Each number is 500 + 25 x the weight over its row's rms, rounded and kept within 0 to 999. Layers, rows and columns count from 0. Numbers have three digits each. The size before them is the row's rms in percent of the matrix's.

# layer 6 MLP down (transposed), 256x96, rms 0.184, rows 183-205, columns 0-95
100:479514427484472483506530462565487493502501493447433503464499499545506483545523477467475502491533500521497496505475463504508510529509540506522466490479532540502469465524514479481525486490477504501456511473535517495486503514491535504487488480512520535484481528528474485497491494501509477464
098:515521537491498494496467537477536487463480558516448480503494503489562497493510508461555491526484462549520526502538469468493457477517484511455487470497482504502501470496494473466474499486498526497477469484504500476511498525504472475460543538501480490499503483537463484469491472489507477497
092:464487488516502498486466537480481480481460498475510492477468516499486463501478465504496479508475516547544558485473510504464556520443549505539483463493514487478474506499488513457497500524478535537490501490512548473477498506510485490480486482495469498522548484543527489473498523491496531472
101:524532530508480508494531500500538430486467497502532482492467504503507463530517489458504507497492563478555519471519458495509517498471521501477494493504519539486495529523487484500489484499477475531490486503523483509511448477488508474524486506499525455474444560504471499515536524519497537530
105:496494448496492525511500493491510499504476526480538511452513531511518499460483505483444499512510524488502515499490518579482498486464518517466483492485496502486526492485461522502470500480459507509479441517465533493523513529478512509546472484511553536471490520525488485453489453458514483497
107:504500464514543525473546476485462502536504551497519505463471445467523497504496512508534471516482493482515540509499516493513552498493508535509486526508495524506503520548498536513493475501499527492509512488466510521530443559444517478483506485486494485499472513542503500491505557463512508475
101:469490535481497535483475508502541479496485508543468488446499517473508475533491561499537508490522457528512513456538501456482493518525524513511440487528489514500508514479521465463509474472503469503474496491531533477494478460518514510479506528490492439501494484460502457507485502495529497524
099:467470501503474467540473468497504456527462468493480535507509490508509520527479520502523464509500505494530509482539515492486535486466546523488470514500491489463510506538463536534483484536489524502456477449531547537500500485528463501519487498491457489500530513500493518510518471520546451517
104:494518489508524524516465498492521479454520540487469505469480488441509519522491536509495495539459509499479458516506488492500522469473481491517451463479490514506468457457501542499438508518504485517470495519499513521482464528472521513481561484503490503480483490441471499484502516484497480454
099:487523475500457522493490471511499480484513487507494473476480503475494493490498502509508536496462515477503538455471512461470508469504477466470494524492491466478514475523493499503512536499542502513524539467508520511546490481490478515552511472516435508564496572495475471488476542493466495477
100:485485448485501470522498493446526512530479550490540487471530524511530500483518470469469509513486518475499477486516515502498538477529490525466518515513488536513546517508494470531483537500531492489538509536474497511507506518466445476500473435508491507511503513493540522487535563499479488505
099:540522500470480501482488465527506470527476582511502474513503487502500517535499470501473518528516519467513499473475530482488471505483529467501521501489535512477516511465488513507461554484487529506528507509514472485495545504444520520545529480529488498508502533445476503508453483482516457505
102:489552490492515514500511501449541534461474484484515474539507512519508515483471494523529531490497484479488466463527487500528495491474481486490466566496485490541527468537520488495486503495497496436454508495484553478472470488528501464503505505455499534457522488473510471484460495498507510480
104:529444505434517489482534525521526496552433496496493491472492524469557499496497506512496449506473499503497502483508510510504492479505494490547463539517482496514492490530521494540494511509520523497496474513504510482520496484481505499529523521492481441508516497548573482497497526535521500535
097:487488517471522473495510539523520493575517515497456466470479484480507531527490441535516506529539500504466493487469474531520493540471509486505536492470469476482510528524540470522486516500511521489491493476470521510531510518455515509523467484482482502502516493504570504512498501518482549524
105:475480525463534507495472500511529474487512533488516472482494497510471483473521493522466469462482503513565504490472490473517531505463490519536489507513508492466442540502505504491492486485457533499542488472504507505443516468518453521456484482455515512527487460515456483502523524503467520482
097:490495461515513507541548473495503426510510500493558519509545517477548474503517507482498493512492521469562489521526496501477482453540502500524457514468465474505506494458478484499521498486490467523476475500503510487500499521472493499486529481436473478485508488489497520463480459477519505481
103:508526495502523491530527503546524499510491509532518459471549484483544485496516482494487516485508502511493484524458469494497480511529490482523534497486495464542482540565479488517497493521504529490564519461508513508500518516522519487490595529473478508517478491510552497513499464495503483503
112:486487501452511477520509500541510538507478492512492474515501520495480537483516474519503511481506493456511520521548544520502516520485467484511486485508484495488481487516518452510426503531541514529545541483524465477558482486486514503456520508485485476461526471509504522428505498498514508488
091:505471479557532540502535506537487499510484489488538481479473504494519466475476467526470459507441490532482509496522512489467520540484473487482512496509498432453501509484486510504501500492472509535505460472500524509523490459486489493474482510485472552469487465530519474525515499539535520492
100:476506482526531433484502465509516447543536498516483479533494498528531537524493497539491524492495476509487503534508486480465508522473499502533458516486527492529468502554547540492484478508506510506522517502515484491439486528501551489496492520481487494468526507525518549506527513482530475480
102:520469476466493517474544516522534470508502500495500502460511488484493481498527517534486508497469523486491578516448500511510470505500498443545456520513519511507516494527449516498485527459512491536553510482549497485512503500521469519475509504502510516525463483491476459490527519478499468540
098:509479504478555439521494487516508456483516522490506509490520484473486486532520475502492462484452502505516513495457481498445522523517482523509484512514505525545536505496529533489497529518477461534468486513494452508541486500505501501521542537512475484472499509515478528464444447491474495512
# layer 6 MLP gate, 256x96, rms 0.348, rows 184-206, columns 0-95
096:474540445482505488495551492500463486441544493501497500482488460488498503493567498531490473480514503519540488474508506497513488504536529496486493463478504517527446479538502539546490534476501466497491518512498490481485472465535522532480503495551522506484492525516501502532514455471488494511
099:548487512493459496506540537489459472487482483527517480540489505517495482487478505493483469467512466490479484482473506525498460522491479555479499561527516507487514520527468513504464468506492464499510507498487511522464515433489493495466502496516500497448461467519449494536517520473482466520
097:521480485486526456488535444525496513505516497486482491522449494493481509499500534483497511493508482526557508496469527484521467480491461483472471501479500486507487528511443536500537501472544463560527538510499481510484544484484487523508489475497472464480492520523505521509468500472467501438
103:502503484488530497529515470521495486499508528467507474477484534484479503510481529488513433529532478494513543554504481487489487484501526507545432481520479491467512482490509492485495509443529511502543517480482517511559503498501508502502519462567501474473456511498513482452490496524532496502
099:470500503513516516482516524510505517486488508528488479478537552475507545501513498528522484486545522506520518494516495500519499527482484453465550527504513492507471478508503519552524511509527476505459491476469475496527531485538502501525528504553545548554498469514466504449538503531503471512
102:481482514467537496538489504501525477496483491509516538500527511480453446470531544514484493524484537496496489534459495490563489491564486478488507561517525512503481529474497531483499450495552502474529506505515498491503460522521495485494484470497462510523483517523486460472495495518474486525
096:505551488497509527482489481492495508501504527529508534493517506509512550468496469518536491483534495513500478547497488492459546527481519504526524544527461484459481497523473471503446533514526501541484510505506506514509497478511573485508508490518564467497514533480490519442512485486508507477
104:474499517512511519491482459490528485477522534457486480511504543521549498476478538485465512467552499501474466516459495498514505497463510491451520498521488460467511500540475476500510474518506442507542469523475459511477492501469477507536495511533509492486521526563510527501507531489492507472
095:526546458493496488490440520503549513517539506509472504487506525466470453480491495470494532502518494514480503485504518518458462532491466509539484543483495509493514526517486488469465491504513503513487468532473492492516550528468469509533515458512458523493455503496514529480519483477560500487
096:484460460458537467498525508557475531560446483535503497475516474481503473513522489481451489492526511514477497523493534530517498463500513506504504485509468532494483511512468526513501545477482540521507510533486473466500497503532482515542494527517493488486490555510489507529518493536497453519
102:471503505473459511499534465483495478518513501486523527489526539475537529441484521514530520502502541523508466492488496497534512524502533497491481486530492473503531482496521530497487491441505494496532515499457427527474513475550502444533482533463461511476490480498492506497507499508465523481
101:488498496554560507507504489498515543531503451469460509530515506522473481495472526454513499491535446499485498508515496505505473512526481494548542503480507481483522471518509468552492495534490521457492473538497494535480475491534506476502527444469507456481470513498513493498486517494514459512
105:546537477446540445509535560460478471472495448512488472486494510477469466478506476492487491475539472469530487476505507508495516495495517532530500486483522482493496531505528514514441509480446498501501497471490479547528474487499505500469524499494492534487522491468493511536491502535506489511
099:498513465497480461435524515486521461478508481529468541510508512463499500496465483533492470475523517518545506513498527499523528501526453502505513510485464446469523487490516460471522537515534510475532493522457499528496524485491496500466505553496514490494507507478534561514544505508496490480
105:531468498515438482515525494524489469487479516502508512520506483528479497474533527508483506476526460517479498528484510482533486459503524503513490540488483482493514515536555459499509503495450535514525527439499506548531518493478507538530498504475521532474487526527514520531526515480498461555
097:459523447503485498509451506498521537477503477495472495514497525541458496514546590517523478500506492519502485506459517478511512556506506502540494495490505509493464530501509494520482503514526527488495480524490483482533479514460538529505492488516529520508474540484475480523482567476499478487
100:538518498440500482511495507503539502534520518498477489538503529471520483534479509435497511528510503534514506497529520478508493446489527525497470463530524452517471496461526542501493521441499502537510473558506519491524498511496490463468492461510532511508506506514474535476529482493506499483
104:452484457487521520464532467536530508479495493506463536505482509500528513552478527510518505476510539512463520526520522497538537466501510485518496509498524489509523541480530542467489484500486534493478472479484499498503476487517485513524504474530518497516487436498486498529426497461524521467
093:481483520536498489524441543528510494470503485521492513509499481533533494513494499497493505506533526529446495475494514530548445460504478501478481507508504476547499477530481495518498531425524528464487522492467501484488511481525492506481494490485495471496500540509448458482506517477462468467
104:479508449520552498487527495495512496460525474492474459522490462515500480568497492501528478470499483480499497526477480533539512478519497522464474538498519550448483512483556496532500518486490498511508470524511474526501463492552527465483488511510482502476532477509513464504464507472480519492
104:496464439528526503556465498495525493490539485498504497518470454541523510517521497523472513495478501504488543494462527503498475492535502479492454484467464542452529492454516503525498490494538496501481506473480515451478553502491509475509536525504470502499499478459467504503523514504497498458
101:501495472528528484477521484505492519531466533482514458484492462526507474485497510472495502482516471483512520470470533511464527485453497478513504500520449518519489514497550494483501488517481481501559489468545468536561516484484540543502498471501498540495535479512506518528484554526470498481
102:463497487436495542481499521514504512491465516479527513489484481508507474488455526502476503555518503462527502493463503489530497511484542467536511472542462484510470503479556504487496479507481498509475534483514557481517499525513525502519505514510507513446442469542499520485494487516543494520
# layer 6 MLP up, 256x96, rms 0.36, rows 184-205, columns 0-95
099:523481483483478511445486518514507501444483535489494517478494474470505494464517468480464483496515513524492523505501481496514470525519473489483462490517479483536498484515476478597490526474518494499517530524489467520524505504487514514470499529544495502467489517565477510517537447479481486479
090:483493477496513500479525508534439554489492475524549491509474506503478530526463489504513483482517514512494480491472528475492494482459501541475511554494441494519524481538527510533502531517510514544539501501471498498477459499531503478529477513521476501478500504533485537534475461462487512541
105:551534483533448491511473504539445483496510498480462546472491498552520525522481473506489514521493516503513527472484527495496502518516479497501480519539523480483550472490496527514533542531478517487474456524470508526510519511518481470535503490545483476507497519491479525481527469472485553485
104:528557491499466494472496500502501543528470477525501531508510512531531508498526500522508531523502500520507486483551500488489507490508509512470518529499475486492505528524510498539555497530515493482514489524512473497475527423465517528489552477427462499529511500507514541555495518526492498487
104:492467487508522479462504529497478464491522485471512471484496513513489459450500503492556462471531525501517471499505495474510530475530477507507501497517483532461457484533503487480548485509494513530520538474527447461457485545476522459494506481504547496514544522517501466482485517483479524499
107:533498491509533490512510474516502460493444474510496449526464532518513490549516518508477463530502497511462565512494511548524497500531499490501516494502523513491476531538458489462469512498499509504468488498491478509488466540473517504527475517520528515527501495559478468448521488531475469502
098:482556510462485508496528527500516460498485545473508466516460481480531508494514514513488516498453525445490467478530476494530520503524483492524506542520473501478569492487518478472544487499521526503499492468492494487513480460516483525477541506517515494480535553510459481507487503490481548523
098:506475523507538511498519505503532508498518539516531522503483510506505499513523498484459487507509432511472516496494491525501450499505523500538538519554481509510469507494498532517478524460467512491442487488570514518524530506516476494524508513498525549531497511505525470430544498530487494506
097:503510509505505473512508546491531510515560500463457481478478515477476507473468492465555493466493512514453487514491477553477446517483501509497485531454520521535503486495457450480480530489531514480489502527484491492482516541462505513489465518537488517488461500538515509495516495458477498501
097:499506477475494441489479452503481514518479506503482502518462524542459495508509511478509516515505483494499486515520481486464492507518520458472495508510509533549467505560522491509492487527451477481501533482536455511521535508531494512573490522507505538489521533532486516537506509504556468501
094:484509473543524488518479539495517468461514467525480467488495484527457474434499483495501465466474514463491521493473457514463509518546537505470514495493474512480482477457549496512514451506495518521495521459499520485485519528554520528510502500533504510509527499491509471490495555487483503506
093:504482509535460492457519496499533473519542520523524489550494516454487506484513516499558479518514484468510482507499464518542483531501551517465521493496459447551518479496490477499461500565500527512476501507521493476460499534522445512488503488464482510502495473486488513483513492507474506509
099:485491535543492551496499433507458536476495510480517498484505483502482513498487478485538437526509511516507489519503494499501527525506487520517490520541465501502518528507532512524518477546520511569512472524505511527483431454496505511495506491495483494457518504474471505454505505483517478543
101:519493522498548507503511492487492531509469507463532472507492495536481490492526555501526544498463476483491546480477439471468458527472536479452507542517535491465488487479505507512519464484497455482475484497494507487460472472504513479529529497481484486528466512517502484489490503443519528489
108:521521544535508510522474514506496480506489463467483534436494511500493541517515501498494504526511532487463467506477487485527463495515507506484493525432531465462458512509461499495529508488558497491499428487475504521495509502498502519467516549486480470485467506506518517542525496516481476476
106:532485523489517490483520455522473488503491511512513493476516482493535508511507473480488524511517533465526512495497435528502469465475540516515497508493520512493563470493503535480524499514495456546527491495521482513544531447531469483502500520478461499494525486477518498519465419517513522509
093:493465516500496519515499491501505468529511492495513470541508468471488476554507517495535480494533545452571537509518498450520495506508476491470469468510483493486463499455511476496471510454475500549485472515515501505506534505498523508502498502540517506507471535463509501494494549460530490542
113:488483524472541523493531559534519514524533512547517491518534483482495522475488493515521511522494530487487454513469489453500551504510568543509504497503468543511485498500496509475499521497507485489504477531493502476447504479535550487484533532521524507508516493505456530541472507506462498501
093:489450473499530514525527485521577519519484479478533515493507494507468468528512454493481520527524470521469495511532492465507498521526527485527505546471522458491494522485439510498482518494469474542509504531511552498489528496528477512488477504500485517461491460486504556509494531489505506515
101:470495499489478487509505498530523455490509507536496484535445537523497519527497488525485496490488540486523472508497493445480543492485503481525453486481551472481486504484480530512507530492487458489492521490526544483494539484473550512459508481534492558496508519465480550525522482496485472523
102:467533533452515485524482507481506515485530529465501492502538510519496513503490476530517510518501539469508492526514518489543565546458513496499465550492548461497509449489474513517499510487503502556513502504465518526492536520512487497498463507486500481491490475486455472481485501453480544513
104:516499497497474519538491515506469527467551478514525505507501481508431509479467492480514505503527459496523510549511488532500527500507469497490514511459551568474511519508502529492486514511464480458443489505519533489493495515520505490469529484524482506495486465442459534520502496534513514519